Part of a small language model's weights.
Size: 9 layers, width 640, 10 heads of 64 (1 for keys and values).
Architecture: rotary positions, no biases in attention or MLP.
Training: a variant of Adam for these matrices, 527M tokens.
Each number is 128 + 24 x the weight over the matrix's rms, rounded and kept within 0 to 255. Layers, rows and columns count from 0.

# layer 5 MLP down (transposed), 2560x640, rms 0.0234, rows 314-368, columns 80-119
[[159 163 173 151 152 117 124 129 140 124 180 195 116 124 137 157 131 170 107 130 125 126  96 115 111  97 146 130 123 164 157 142 159 112 157 140 122 113 112 123]
 [112 158 140 118 119 101 109 131  90 147 152  81  78 132 161 136 103  96  89 137  89 101 157 170 107 111 108 117 159  88 119 149 106 149 118 127 123 143 152  98]
 [153 140 123 110 148 188 143 118 131 157 115 117 147 144 124 153 107 180 129 149 114 127 121 122  88 134  97 130 122 122 113 146 113 127  99 149 111 151 107 137]
 [165 150  84 144 145 111  95 126 127 133 125 110 166 120 157 129 146 134 146 125 100 147 105 105 128 111 170 171 146 118 128 120  94 151 145 144 138 139 137 132]
 [138 139 194 133 132 100 183 108 119 124 101 103 107 147 143 134 149 120 136 120 160 107  94 113 136 112 153 128  94 126 138 138 126 164 103 106 139 132 125 128]
 [156 156 149 158 150 158 120 158 127 141 169 147 150 186 103  87 136 126 113 106 170  85 159 115 102 131 127 104 145 129 153 169 128 139  93  92 139 117 166 141]
 [124  51 115 122  64 148 128 131 115 142 140 110 122 143 146 152 179 133 146 173  94 115 119 121 138 142  83 106 185 170 109 136 150 115  96 144  98 139 126  97]
 [132 128  88 124 112 121 151 103 143 114 154 109 140 141 156 146 113 140 156 135 161 108 130 129 152 146 120 128 156 120 136 144 110 140 136 139 100 134 162 111]
 [166 132  85 149 138 144 141 124 114 135 150 125 105 119 166 144 108 109 111 137 177  99 140  76 133 111 137 136 151 173 120 125 124 133 173 114 112 131  99 120]
 [ 87 138 109 170 148 124  82 127 116 114 138 123 140 130 145 142 143 160 142 126 140 168 121 112 171 185 108 102 140 171 163 126 115 113 133 118 138 116 158 105]
 [136 124 145  71 146 150 146 173 140 135 150 138 134 161 138 134  67 154 103 164 116 108 114 125 137 140 166 102  98 128 158 117 133 124 129 123 183  59 137 151]
 [122 159 166 111 104 154  93 139 128 135 150 154 118 101 165 134 158 135 110 112 165 131 115 111 132 147 136 102 165 116 139 135 133 125 138 164 161 156 132 111]
 [126 119 128 132 106  73 147 117 127 118  59 104 157 175  60 147 139 118 109 129 115 156 103 101 149 131 123 108 151 133 170 108 129  74 114  97 175 148 139 140]
 [110 113 147 143 149 123 140 119 110 131 113 100 141 130 105 143 156 135 152 129 144 136 107 151 117 117 106 146 177 137 140 177 107 113 146 156 136  90 109  94]
 [140  99 119 106 107 130 138 159 112 116 147 115 102 138  97 133 128 133 189 160 154  99 167 140 161  86 107 123 112 152 146 125 145 127 111 170 149 127 101 138]
 [140 165 131 110 138 116 127 167 132 161 139 130 159 133 145 168  65  99 101 128 145 146 163 134 179 152 148 117 121 148 114  93 110  95 114 134 131 106  88 117]
 [127 116 141  73 114  96 139 154 118 129 160 149 147  92 107 115 136 126 170 117 124 131 116 111 112 130 105 110 110 131 111 161  86 159 118 125 138 140 143  94]
 [159 136  85 127  98 151  99  98 130 135 110 110 154 143 118 129 103 118 156 152 106 104 142 124 139 182 121 127 137 122 136 153 137 127 132 114 127 125 173 114]
 [131 166 145 142 151 163 122 147 202 137 121 113  96 126 157 156 111 133 146 160 111  95 147 150 103  98 158 142 121 124 110 159 138 170 115 154 127 177 132 148]
 [125 160 126  75 163 151 106 145 136 108 159 138 160 101 147 135 112 167 106 143 136 157 117 135 147  80 137 132 101 125 107 129 136 159 142 142 127 147 133 176]
 [146 103 103 139 153  80 104 118 140 127 156 154 104 170 134 174  99 146  97 146 111  98 182 150 138 180 117  91 137 158 122 111 125 153  96 125 143 134 117 107]
 [ 99  93 165 114 122  98 138 138 137  98 111 151 130 133 132 120 103 135 172 166 116 188 119 129 138 158 151 116  96 151 161 123  91 152 169 157 123 120 118 107]
 [121 166 139 132 120 116 113 161 172 124  96 107 143 135 180 126 128 158 147  84 141 153 142  76 141 167 152 120 133 111 111 169 174  93  75 115 111 138 130 128]
 [114 151 130 129  80 133 133 131 103 146 115 210 133 137 104 147 130 112 115 144 135 144 146 151 107 108 122 106  94 113 158 148  67 102 137 150 161 125 148 130]
 [161 141 137 141 165 104 102 141 136 143 116 102 139 150 111 128 152 163 161 138  96 124 140 134 156  68 155 172 158 104  91 129 137 136 107 150 146 151 163 120]
 [132 112 123 109 122 148 136 144 152 132 136 121 119  75 192 132 107 101 142 152 117 133 142 113 125 161 114 144 127 127 136 125 125 108 121  82  97 120  88 115]
 [128 116 134 157 145 150 128 118 134 125 168 163 111  81 101 108  95 112 103 132 163 119 103 144 102  94 125 145 120 151 156 135 107 146 144  89 134 109  90 120]
 [ 90 130 117  75 115 139 105 131 122 139 156 127 148  93 160 133 165 104 130 138 134 128 154 143 102 124 121 167  80 117 139  90 156 131 148 105 114 114 128 166]
 [100 126 152 135 136 145 111 113 126 155 153 116 124 147 155 130 181  92 108 130 131 111 112  92 132  92 128 138 142 103 176  96 131 143 105 125 149 118 110 151]
 [110 121  92 129 191 135 135  83  98  80 155 150  79 151 138 118 102 147 101 140 108  83 124 118 122 106 142 100 146  90 141  70 136 129 140 101 123 118 105 100]
 [ 94 107 155  96 130 125 147 111 146 131 120 130 130 122 118 142 154 137 127 128 145 152 154 138 166 133 150 155 152 134 146 115 152 171 126 139 136  92  99 109]
 [132  99 132 101  94 153 173 152 130 129 162 118 124 128 112 135 108 128 155 102 100 140 137 161 191 128 145 152 163 129 138 126 120 130 112 104 143 124 119  80]
 [146 122 164 143 116 127 127 111 131 116  77 118 113 113 107 107 111 137  97 139 129 125 180 150 129 127  94 123 167 133 117 161 122 108 143 128  96 144 153 143]
 [163 125 138 180 120  84 134  91 148 126 112 181 118 136 143 112 125 105 138 133 128  91 116 156  79 135 103 113 130 135 150  93 137 125 191 133 147 147 110 131]
 [147 159  95 122 115 112 125 145 147 104 155  90  68 140 161 155 169  91 129 172 108 132 106 131 116 181 124 140 105  95 163  97  84 175  97 108  86 149 135 135]
 [135 100 115 112 129  88 143 161 165 144 110  89  85 137 127 128 147 113 149 113 122 137  95 124 129 125 110 142 129  85 127 116 128 177 115 108 107 101 181 123]
 [139 145 154 117 137 152 113  96 130 130 144 157 171 115 126 127 159 137 120 142 126 102  66 114 156 140 106 121 102 161 129 146 161 125 127 134 110 140 147 109]
 [117 116 115 135 117 158 138 115 149 137 128 111 117 104 130  79 148 123 110  96 108 141  93 127  73 141 162 104 176 158 118 128 156 139 112 104 121 126 131 175]
 [117 112 106 127 134 117 162 128 121 156 123 151 159  97 130 121 108 132 141 138 138 137 165 127  70 150 124 117 128 120 141 148 156 124 134 159 117 110 147 101]
 [168 139 141 150 166 145 160 116 115 135  84  84 127 127 135 115 141 141  91 159 113 169 108  92 111 107 121 129 110  97  89 157 125 126  71  96 141 100 158 116]
 [108 139 126 141 115 120 145 149 128 118 146 195 162 140 149 132 129 122 141 144 119 128 118 115 112 134 168 148 155 152 104 133 140  71  72 121 183  99 114 143]
 [162 105 136 139 127 164  96 115 107 141 121 144 182 123 141 137 138  71 144 104 139 116 188 122 148  97 129 138 120 107 116 111 129 162 162 163  94 119 146 133]
 [129 111 139 131 104 131 139 126 133 119 125 146 133 110 127 109 143 143 164 118 155 162 112 109 139 135 142 121 107  95 124 152 148 108 128 107 124 116 128 106]
 [146 155 136 128 123 142 121 159 109 118 121 131 159 128  97 130 149 135  78 102 144 105 132 127  99 150 124 150 108 142 153  79 135  87 127 128 130 141 164 124]
 [ 78 121  95 108 144 134 136 129 138 115 153 108 151 158  84 123 122 105 132 119  97 103 137 143 168 106 134 108 145 126  76 127 146 108 102 119 100 143 161 161]
 [111  97 165 126 108 127 135 157 116 124  96 113 164 115 126 120 151 116 127 153  97 153 159 169 140 104 131 129 126 150  88  86 109  92 150 126 139 118 147 119]
 [111 151  91  94 186 134  97 127 118 114 149 133 124 122  88 133 157 140 100 145  69  58 145 133  99 110 105 118  82  90 135 127 120 137 124 109 105 139 159 148]
 [164 146  91 135 174 155 129 129 109 132 120 118 122 136 122 144 109 124  96 106 105  82 162 142 116 121 160 144 162 125 136 121 117 121 122 146 142 173  90 100]
 [122 187 143 113 111 128 128  96  81 117 141 150 122 133 120 117 139 101 110 178 167 147 120 101 125 128 144 106 184 145 118 106 152 128 150 122 100 128 116 131]
 [117 124 119 143 112  90 168 148  89 187  79 133 149  98 117 131 159 125 116 114 127 131 149  74 104 112  88 114 160 136 137  67 140 143  59 126 183 128 137 125]
 [112 118 114 119 127 106 136  92  97 164  85  87 108 139 135 181 168  99 129 157 128 112 133 100 128  98 134 137  92  98 122 127 123 105 135 169 176 111 152 139]
 [124 121  74 109 124 127 121 146 153 141 123 172 150 139 141 118 115 154  85 123 135 126  97 115 128 124 144 138 130 126 178 114  79 144 135 117 136 113 137 139]
 [167 166 154 150 127  98  88 129  95 130 143 138 157 120 124 105 136 105 132 147 150 114 113 125 103 151 121 108 103 116 138 129 142 119 109 124 109  96 130 119]
 [142 157 119 139 156 143 142 118 135 114 147  65 126 132 143 128 133 124 136 152 110 148 120 121 117 138 154 109 132 110  87 138 125 108  97 117 117 147 122 137]
 [164 141 155 110 131 144 101 117  84 129 106 167 153 133 126 146 199 184 131 100 105 166  88 107 157 129 157 117 189 124 150 111 117 114 157  97 140 117 142  62]]
# layer 5 MLP gate, 2560x640, rms 0.0269, rows 315-368, columns 80-119
[[156 131 117 118 191 124 128 160 158 137 156  97 156 132  97 150  92 136 136 103 165  79 103 130 159 161 109 105 124 156 119 124 133 105 147 110 168 140 100 130]
 [108  67 115 154 125 145 141 154 136  64 154 152 138  84 123 115  92 132  95 165 138 110 111 121  75 105 149 104 142  74 146 108 145 120 116 130  98 122 115 112]
 [116 101  93 160 119 125 107 136 112 124 158  91 159 148 111 148 106 137 104 139 104 127 121  65 105 131 112 130 125 106 122 155  81  83 100 184 136 143 127 147]
 [171 138 118 129 130 122 160  95 153 115 166 120 107 117 125 109 125 131 147 133 133 108 127 100 120 143  86 131  84 109 131 110 133 100 148 145 144 119 155 148]
 [123 129  86 185  97 137 144 109 138  98 112 170 147 118 142 119 150  71 134 118 178 160 111 192  97 157 118 117 137 114  77 119 139 140 146 123 134 149 172 160]
 [126 111  89 116 157 189 133 103 110 146 153 102  98 143  90 135  77 145  83 137 102 145 107  97  95 136 113 123 141 130 137 123 139 138 104 116 125 139 120 134]
 [154  95 149 137 120  95 147  99 167 174 116 127 137 107 144 122 124 105  66 137 146 117 124 133 135 156 155 144 121 141 120 116 127  98  85  88 120 151 160 154]
 [117 144  97 150 135 157 143  98 134 179 107 180 139 112 131 159 121 135 127  74 138 135 133 162 107  94 125 124 129 137 176  83 166 117  59 138 125 126 132  94]
 [149  64 115 144 137 123 117 108 114 150 140 148 121 127 132 124 137 116 153 125 105 147 139 152 139 120 131 126 100 135 179 153 132  70 137 133 154 115 155 106]
 [162 112 127 123  98 138 150 156 159 107 150 132 152 124 122 111 121 119 132 127 131 105 138 113 141 158 107 105 156 124 104 137 105 147 111 134  75 189 123 123]
 [117 158 149 154 105 137 119 136 101 157 128 154 154 142 138 137 130 124 147 105  87 140 152 106 118 131 130 147 106 108 125 129 132  88 108 118  95 148 145 125]
 [ 90 128 138 125 146 104 145 130 133 148 108 160 151 152 167 122 135 188 143 165 119 161 129 170 115 166 134 113 101 140 144 105 155 110 132 133 157 117 128  99]
 [160 140 123 119 140 125 122  95 140 148 144  98 134 103 151  90 113 113 134 153 109 120 120 117 106 160 121 120 138 142 138 114 121 127 114 178 140 134 108 141]
 [146 110  97 117  71  99  83 174 141  99 116  97 156 111 111 113 166 108 152 114 122 111 139 157 124 112 104 166  81 116 136  96 147 138 121 122 115 131 108 136]
 [163 111  82 108 127 156 148  96 110 117 120 146 126  85 111  90 139 111 107 128 148 161 131 196 142 127 138 153 111 121 114 145  91 112 134 142  73 106 154 150]
 [134 162 132 114 130 152  92 156 115 141 126 137  84 116 132 160 118 112 117 107 118 161 111 159 123 159 121 154 132 120 151 137 162 132  98  97 134 123 169 113]
 [121 129 121 139 124 122 124  97 134 142 153 113 183 164  72 185 135 131 137 129 124 131 131 119 157 129 160  96 123 134 141 176 142 147 153 171 153 116  95 116]
 [150  76 149 152 105 139 103 165 106 162 143 100 133  80 127 138  98 161 106 115 119 148 123 125 121 118 171 146  86 140 139 108 120 129 150 132 148 157 182 146]
 [103 160 116 142 124 150  98 119 168 148  91 131 154 143  74 113 132 166 143 112 119 129 121 129 121 124  59 122 113 145 140 134 140 165  80  81  96 140 135 162]
 [166  97 100 116 111 138 151 110 134 108 134 129 110 115 121 114 141 103 144 121 114 123 138 135 106 117 135 133 115 101 137  86 116 165 113 167 124 120 117 124]
 [145 163 109 125 153 152 116 106 134 167 160 115 131  78 154 124 139 131 143 110 120 135 129 153 118  82 120 130 110 107  96 143 126  87 119 110 151 124  92 149]
 [125 160 120 128 152  99 177 115 120 108 147 123 147 143 165 133 134  98  79 115 143 118 118 146 114 120 119  80 154  89 134 165 158 128 143  95 156 141 132 112]
 [159 163 143 123 109 104 130 188 128 111  90 135 136 125 173 127  27 113 145 131 173 120 162 116 123 118  98 123 138 132 120 149 164 154 111 111 157  89  94  99]
 [141 137 164 151 163 121 170 140 114 100 177 107 137 132 117 135 164 143 113 103 108 102  92 126 146 158 112 131 144  85 136 124 137 146 173 135 112 104  92 132]
 [136  99 182 115 139 134 104 155 156 104  94 117 121 117 137 147 121 112 116 139 158 157 121 108 152 156 153 160  94 165 160 152 127  70 132  98 135 112 147 141]
 [161 165 114 114 148 160  89 118 146 119 105 120 144 115  95 129 141 125 127 134  90 128 126 123 117 141 169 114 142 104 153 125 170 117 102 150 133 140  83 152]
 [122 118 102 100 149 140 139  98 127  89 136 161 136 117 103 139 174 149 159 142 112 143 157  97 153  85 123 103 124 131  83 152  67 104 102 158 116 154 107 138]
 [181 144  67  88 157 127 104 147 128 124  98 144 112 132 129 122 144 118 124  90 124 138 144 136 129 181  91 175  98 144 124 117 147  97  80 152 167 128 152 127]
 [143  88 115 141 138 135 110 126 135 108 105 166 103 124 150 161  89 147 135 110 137  96 140 139 157 139 160 135 161 121 110 141 134 130 116 143 151 151 128 120]
 [114 149 124 108 142 116 133  78 114 144 150 100 141 153  90 148 175 109 126 116 107 162 129 133 128 171 170 139 130 144 148 139 155 138 140 148 122 114 136 108]
 [ 93 126 138 115 121 135 115  98 146 110 137  94 136  96 135 126 106 101 120 133 116 118  95 115 122 130 100 126  66 109 114 129 110 134  78  86 143 148 141 125]
 [148 117 133 124 127 124 165 154 123  99 120 146 127 146 166 163 134 129 123 148 136 134 133 134  69 144 103 144 151 125 104  95  96 135  95 122 134  96 135  66]
 [152 130 137 117 137 132 121 152 132 121 171 119 123 106 110 137 135 138 132 109 126 130 127  96 128 122 117 130 144 129 135 172 115 134 117 113 140 121 122 110]
 [170 163 103 116 173 121 162 181 118 113 142 130  91 118  97 128 123 136 155 144 128 191 139 103 114 164 166 115 128 104 126  94 129  98 114  96 149  73 142 176]
 [193 125 136 102 114 148 182 146 125 131 105 128  88 152 159 106 143 168 100 128 130 129 105 152 146 156 110 120 120 138 124 133 157 151 126  91  99 115 105 135]
 [129  75 122 195 104 113 142 115  84 137  99 101 156 105 100 107 163 126 140 113  99 180 145 136 127 157 171 116 131  87 165 115  87 151 138 114 128  95 107 167]
 [ 94  94 139 113 160 139 157 125  84 158 107 131 123 133 184 127 109 133  97 125 142 169 132 121  93 121 138 133 120 143 155 119 107  87  76 115 104 151 101 133]
 [121 168 121  85 130 115 140 136 102 149  97 107 145 140 143 102 178 129 119 142 169 159 126 143  92 121  87 117 144 127 123 112 157 119 190 120 131 144 164  93]
 [147 132 140  78 132 158 128 131 130 101 146 131 132 146 126 129  80 110  79  92 147 105 138 126 162 147 155 137  80 152 135 146 144 140 128 126 109 142 143 138]
 [145 145 151 127 122 118 119 113 116  87 112 159 162 115 161 133 154 146 130 148  91 140 128 116 150 117 151  91 137 112 154 113 120 109 143 152 102 160 122 116]
 [157 128 124 134 101 152  95 162 142 137 160 135  72  94 180 137  83 112 146 128 129 160 107 141  82 165 111 149 108 137 129 166 135 143 113 123 156 140  87 137]
 [118 144 116 130 131 132 144 138 156  98 133 149 143 151  74 122 121 145 135 114 148 129 168 101 155 126 168 159 144 112 137 135 145  79 122  89 155 134 140 140]
 [148 163 131 135 166 125 146 151 162 161 107 154 143 166  89 121 169 121 100  96 141 148 131  95 132 148 105 147  98 128 142 147 159 107 143 101 175 116 130 103]
 [146 121  93 120 126 112 138 128 129 181 122 158 138 118 176 148 129 142 123 159 114 152 154 105 174 157 122 125 126 139 121 138 201 114  96 130 168 141 132 152]
 [180 206 132 143 111 125 119 142 111 168 140 150  88 144 172 132  78 144 134 112 158  81 104  94 164 130 153 134  93 125 104 146 168 142 127 107 139 146  80 103]
 [176 159 194  95 119 106 165 134 123 103 138 114 116 143 155 139 137 133 127 132 110 153 147  91 154 142  98 118 148 136  86 128 111 139 153 118 145  97 141 118]
 [124 145 114 151 138 111 189 174 160  96 135 107 120 135 114 155 152 124 136 124  96 145 153 172  88  76 130 164 150 139 124 140 101 124 145  87 149 144 149 132]
 [142 103 137 155 148 142 129 123 141  95 149 138 138 110 132 138 131 158 135 136 119 121 131 123 129 165  89 168 147 100 119 150 166 142 118 164 128 178 180 126]
 [177 136 123 108 116 124 134 105 105 156 131 161 140  90 110 104  89 143 122 124 127  83 100 117 107 118 139 125 158 126 146  86 137 125 169 174 113 118 142 193]
 [147 101 140  97 131 196 169 154 131 155 154 112 138  68 130 157 115 116  78 112  98 121  95  66 109 132 119 148 115 145 144 133 125 119 107 135 119 150 110  86]
 [113 149 109 126 131 134 150 110 149 148 114 133 102 107 120 150 145 131 148  96  92 159  94  92  94 151 161 104 144 128  96 117 116 134 101 174 136 106 224 117]
 [135 147 102  94 129 150 110  97 127 138 132 108 189 129 118 125 158 165 142 144  98 134 144 119 125 140  99 122 122 129  72 119 123 120 146 125 173 122 145 139]
 [104  96 175 144 163 116  91 150 142 147 127 168 134 145 157 130 111 153  93 143 110 145 137 115 105 115 155 142 184 125 100 108 140 142  83 143 104 146 135 135]
 [117 161 118 103 148 141 107 148 137 142 154 124 136 169 126 157 154 121 178 142 128 136 140 155 125 129 119 135  55 127 119  87 137 101 147 127 116 112 163 153]]
# layer 5 MLP up, 2560x640, rms 0.0262, rows 315-368, columns 80-119
[[102 133 142 105 121 137  92  95 143 138 112 127 113 151 123  78 148 136 122 157 134 111 113 137 122  99 167  91  99 118 144 157 145  94 147 101 118 138  79  97]
 [136  85 124  89  95 141 117 125 113 115 139 175 118 115 108  87 143 177 121 151 155  73  67 130 142  76 134 169 169 117 161 103 132 144 116 144 108  91 114 142]
 [149 110 157 165 140 128 141 155 145 134 114 150  96 144 121  70 137 137 120 146  82 117 125  98 128 139 147  99 134 127 105 108 110  99 141 168 141 136 100 141]
 [133 120 117 148 146 125 111 142 130 140 160 114 109 145 177 135 185 141 143 133 114 147  98  81 114 152 118 107 157 108 106 106 133 124 118 142 101 115 104 118]
 [112 142 112 109 145 122 143 113 144 149  96  96 142 114 147 152 123 114 111 149 161 154 100 149 123 125 176 112 134 124 124 135 130  96 119 137 140 127 174 150]
 [168  91 107 143  99 126 162 108 100 110 134 147 123 140  88  94  93 161 123 111 107 112 111 137 110  72 131 137 120 125 171 169 152 144  84 188 114 134 173 100]
 [ 66 121 142 109 171 177  98 145 129 159 163  81  97 190  89 143 105 163 144 112 122 152 114 129 180  85  68  97 136 147  99 169 121 108 155 125 117 156  84 132]
 [ 80 161 117 139 154  77 133 119 128 155 131 120 126 121 147 121 120 173 167  94 128  94 161 142 153  82 141 100 123 142 154 107 190 137 141 136  65 177 109 111]
 [127 107 128 101 169 131 140 161 140 125 153 143 122 133 101 176 112 144 189 131 146 129 130 112 137 142 121 136 123 147  68 121 113 119 146 141 118 129 139 114]
 [ 95 135  93 108  98 147 126 159 169 138 115 159  94 107 159 118 145 139 162 113  87 137 115 121 112 123  65 133 153 153 128 159 144 130 125 135 139 147 101 123]
 [122 137 160 135 128  83 111 120 112 142 135 144 102 145 154 167 134 112 141 120 142  97 118 123 104 127 134 132  90 153 156  96 130 137 127  82 142 121 172  93]
 [118 105 140 121 146  98  97 117  85  90 148 146 143 148 161 138 145 134 133 151 118 168 108 114 131  87 167 150 116 153 163 152 116 163 158 132 173 105 126 138]
 [131 164 149 131 149 143 110  76 100 150 153 155 140 146  88 118 133 133 145  92 129 147 111 183 104 135 124 163 157 133 122 175 122 142 125  91 110  87 109 120]
 [148  88  97 128 106 160 105 150 116 110 118 124 120 148 138 109 124 116 135 140 119 102 145 129 135 101 133 104 101  98 144 138 128 129 148 109 145 144 170 117]
 [ 88 108 103  89 171 108 145 184 160 121 195 121 123 131 105 105 105 136 159 118  90 134 133 101 147 104 147 128  98 133 148 142 131 110 162 110 124 155  98 150]
 [113 135 168 107 117 103 154 106 138 124  78 125 121 132 146 114 141  98 142 151 129 195 120 143 118 142 142 150 139 124 115 130 126  96 114 198 131 119  99 121]
 [148 110  86 111 114 133 121 144 133 136 110 123 125 140  93 155 125 144 123 106 145 138 128 144 115 132 138 120  78 151 113 137 120 113 138 113 124 158 161 128]
 [128 100 123 156 143 165  79 113 146 158 145 105 169 136 173 136 116 107 114 120 109 105 159 137 106 125 135 153 161 151 120  88  71 152  69 120 165 123 111 154]
 [ 74 101  98  98 151 126  92  87 127 147 136 127 154 126 158 136 147 126 158 118 100 123 122 157 126  87 134  75 118 126 166 142 140 101 139 169 171 169 172  98]
 [162 125 102 138 136 139 132 133 122 146 160 157 102  93 121 175 154 165 121 153 112 132 177  63 123 178 129 113 138 119 103 139 138 155 159 168 140 152 152 103]
 [122 172 111 133 106 107 119 125 113 176 141  82 101 114 143 107 142 148 124 170 157 127 128 154 129  76 125 144 135 121 135 152  82 132 152 102 151 119 116 131]
 [126  67 138 129  73 157  79 127 140  94 153 132 154 112  75  76 106 139 144 116 109 119 170 100 182 138  96 198  83 148 118 126 121 109 112 133 137 146 132 153]
 [103 134 114 197 102 101 143  78 111  91 156 116 117  88  94 148 156 133  95 128 161 118 126 170 114 158 177  94 162 139 132 157 120 125 146 105 149 128 129 156]
 [138 108 141 116  87 141  71 115 179 119 127 151  69  96 150 144 142 108 147 131 187 122 114 117 129 111 123 167 115 138 109  94 139 137  96 115 116 136 104 124]
 [163 131 167 163 128 155 119 111 133 119 125 161 124  83 147 115  95 111 164 140 134 139 109 167 150 104 175 110 117 111 109  80 124 176 135 180 111 117 138 139]
 [131 147 166 144 136 110 115 151 151 149 153 126 146 171 132 128 147 106 110 136 111  80 113 152 172 136 155 144  90 106 131  91 110 122 139 146 132 118  89 135]
 [140 145 129 107 139 151  99 116 154 116  88 104 126 122 107 170 123 127 153 156 142 109  91  94 108 134 119 172 117 127 114 103 126 130 104 121 115 118 135 134]
 [128  98  72 113  98 127 136 123 116 151 151  99 115 126 146 123 129 121 128 131 141  83 137 139 170  92 158 160 122 113 114 110 125 100  99 120 147 154 132 157]
 [137 159  88 157 142 184 114 132 114 164  65 155  86 107 155 132 117 117 125 151 125 120 121 103 121 124 170 154 104 134 119 129 115 135 136 135 133 147 155 114]
 [112 102 157 139 134 144 179 158 155 146 129 110 174 133 143 170 121 128 122 112 102 156 150 116 154 139 138  89 123 135 133 135 129 100 164  97 121 138  89  89]
 [100 134 105 122 119 154 107 154 114 160 128 127 141 117 106 120 127 130 164 127 100 140 121 159 140 132 119 120 160 122 104 151 146 110 149 183 186 128 127 123]
 [151 140 150 166 105 109 114 127 136 140 201 157 157  99 154  92 144  94 153 146 105 112 138 141 163 112 146 126 106 143 127 135 135  99 133 139 127 134 133 125]
 [109  98 119 101 143 128 117 168 150 148 148 107  92 142 126  99 146 136 146 102 112 135 104 117 122 150 125 136 164 155 118 106 127 138  97 125 109 172  90  89]
 [132 107 107 145 123 142 107 170 145  97 101  97 156 176 121 145 149 100 170 111 161 136 136  95 153 146 149 103 168 130 130 158 125 146  91 138 124 121 185 122]
 [130 134 146 147 107 121 150 111 117  91 103 164 137 105 136 162 144 146 129 179 149 116 130 149 142 102  92 103 126 139 161  74 155 175  86 148 117 122 111 120]
 [131 142 148  81 108 143 128 116 129 152 118 122 130 144  99 157 117 192 124 152 138 137 100 165 131 119 133 122 102 136  81 111 116  70 142  90 127 117 136 150]
 [ 90 105 114 140 118 163 130 108 138 114 117 112 119 113 106 149 108 139 163 120 160  84 120 118 110 144 174 171 181 113 104 140 135 165 162  95 143 128 159 121]
 [126 135 136 154 114 104 135 136 136  99 143 158 137 117 104 139 107  98 134 116 134 116 133 135 139 135 128 136 157 101 123 178 115 132 123  82 128 116 118 114]
 [135 151 155 124 133 142 122 158  92 114 163 166 135  98 139 111  93 115 130  90 145 170 129 122 122 124 191 145 128 113 142  96 114 139 115 154 103 134 170 132]
 [128 169 117 138 128 150  73 124 130  96 133 116 116 119  95 142 159 142 133 121 135 125 105 155 128 107 162 135 130 113 117 133  83 139 118 111 136 143 167 109]
 [133 166 137 113 158 129  95 110 170  89 156 159 142 136 156 104 126 137 152 112  91 131 135 154 146 172 153 114 145 162 112 121  79 131 191 129 134 130 130  79]
 [136 126 135 103 125 128 112 116 152 149 140 115 136 172 116  92 127 133 159 156 135 135 128 168 135 134 115 135 128 147 139 137 124 122  99 132 122 154 126 114]
 [126 102 161 131 158 110 137 110 123 154 146 133 124 111 124 105 102  96 157 100 121 146 153 154 159 140  94 134 132 141 128 183 119 160 138 125 123 156 145 144]
 [148 144  93 133 115 156 120 144 143 152 139  89 148 138 113 175 125 124 125 119 115 141 180 148 108 153 132 101 113 133 181 136 121 148 114 126 133 102 182 149]
 [126 116 109  84 144 146  86 139 115 127 146 101 108 130 167 149 163 121 130 130 157 114 172 147 155 141 139 119 124 145 103 111 153 166 119 125 133 100 153 149]
 [170 111 153 117  96 143 146 120 115 123 107 122 129 111 136 124  87 129 120 125 128 140 156 129 135 109 109 138 157 130 143 132 126 129 116 109 108 104 139  93]
 [115 116 166 157 133 118 146 121 141  82 129 107 102 137 156 110 154 125 155 122 107 109 115 138 178 105 112 100 135 199 146 112 149 119 145 141 159 133 114 114]
 [108 103 104 111 132 132 116 110 138 115 125 109 134 120 101 126  68  59 134 103 129 151 165 143 113 195 106 187 159 133 118 187  82 104 138 165 106 143 131 113]
 [144 119 125 121 123 140 166 101 136 128 139 125 106  97 103 120 109 101 152  56 107 136 152 102 144 155  89 146 161 120 169 140 150 129 126 178 155 163 149 156]
 [187 137  68 138 133 168 169  97 118 152 140 113 163 105 123 117 127 111 108  99 120 104 109 104 142 154 112 115 107 127 148 119 160 126 142 139 157 152 139 127]
 [132  81 121 106 131  93 158 134  76 150 121 150 164 181 122 106 126 101 100 124 135 108 141 107 150  97 106 158 142 119 136 145 122 127 156 159 176 111 148 145]
 [138 129 131 156 101 134 126 133 103 111 161  83 156 102 123  90 144 153 121  92 149 144 119 109 126  95 122 138 164 111 105  95 114 122 106 128 107 129 140 105]
 [107 145 104  82 152 124 129 148 144 116 128 138 122 105  86  97  97 140 137 121 132 146  99 182 126 104 144 175 111 159 101 137 122 135 135 118 107 129 168 161]
 [143  89 164 159 131 142  91  82 104 180 138 135 198 122 158 156 115 143 171 136 153 125 118 141 138 146 144  95 164 141 144 135 156 154 124 116 117  98 122 103]]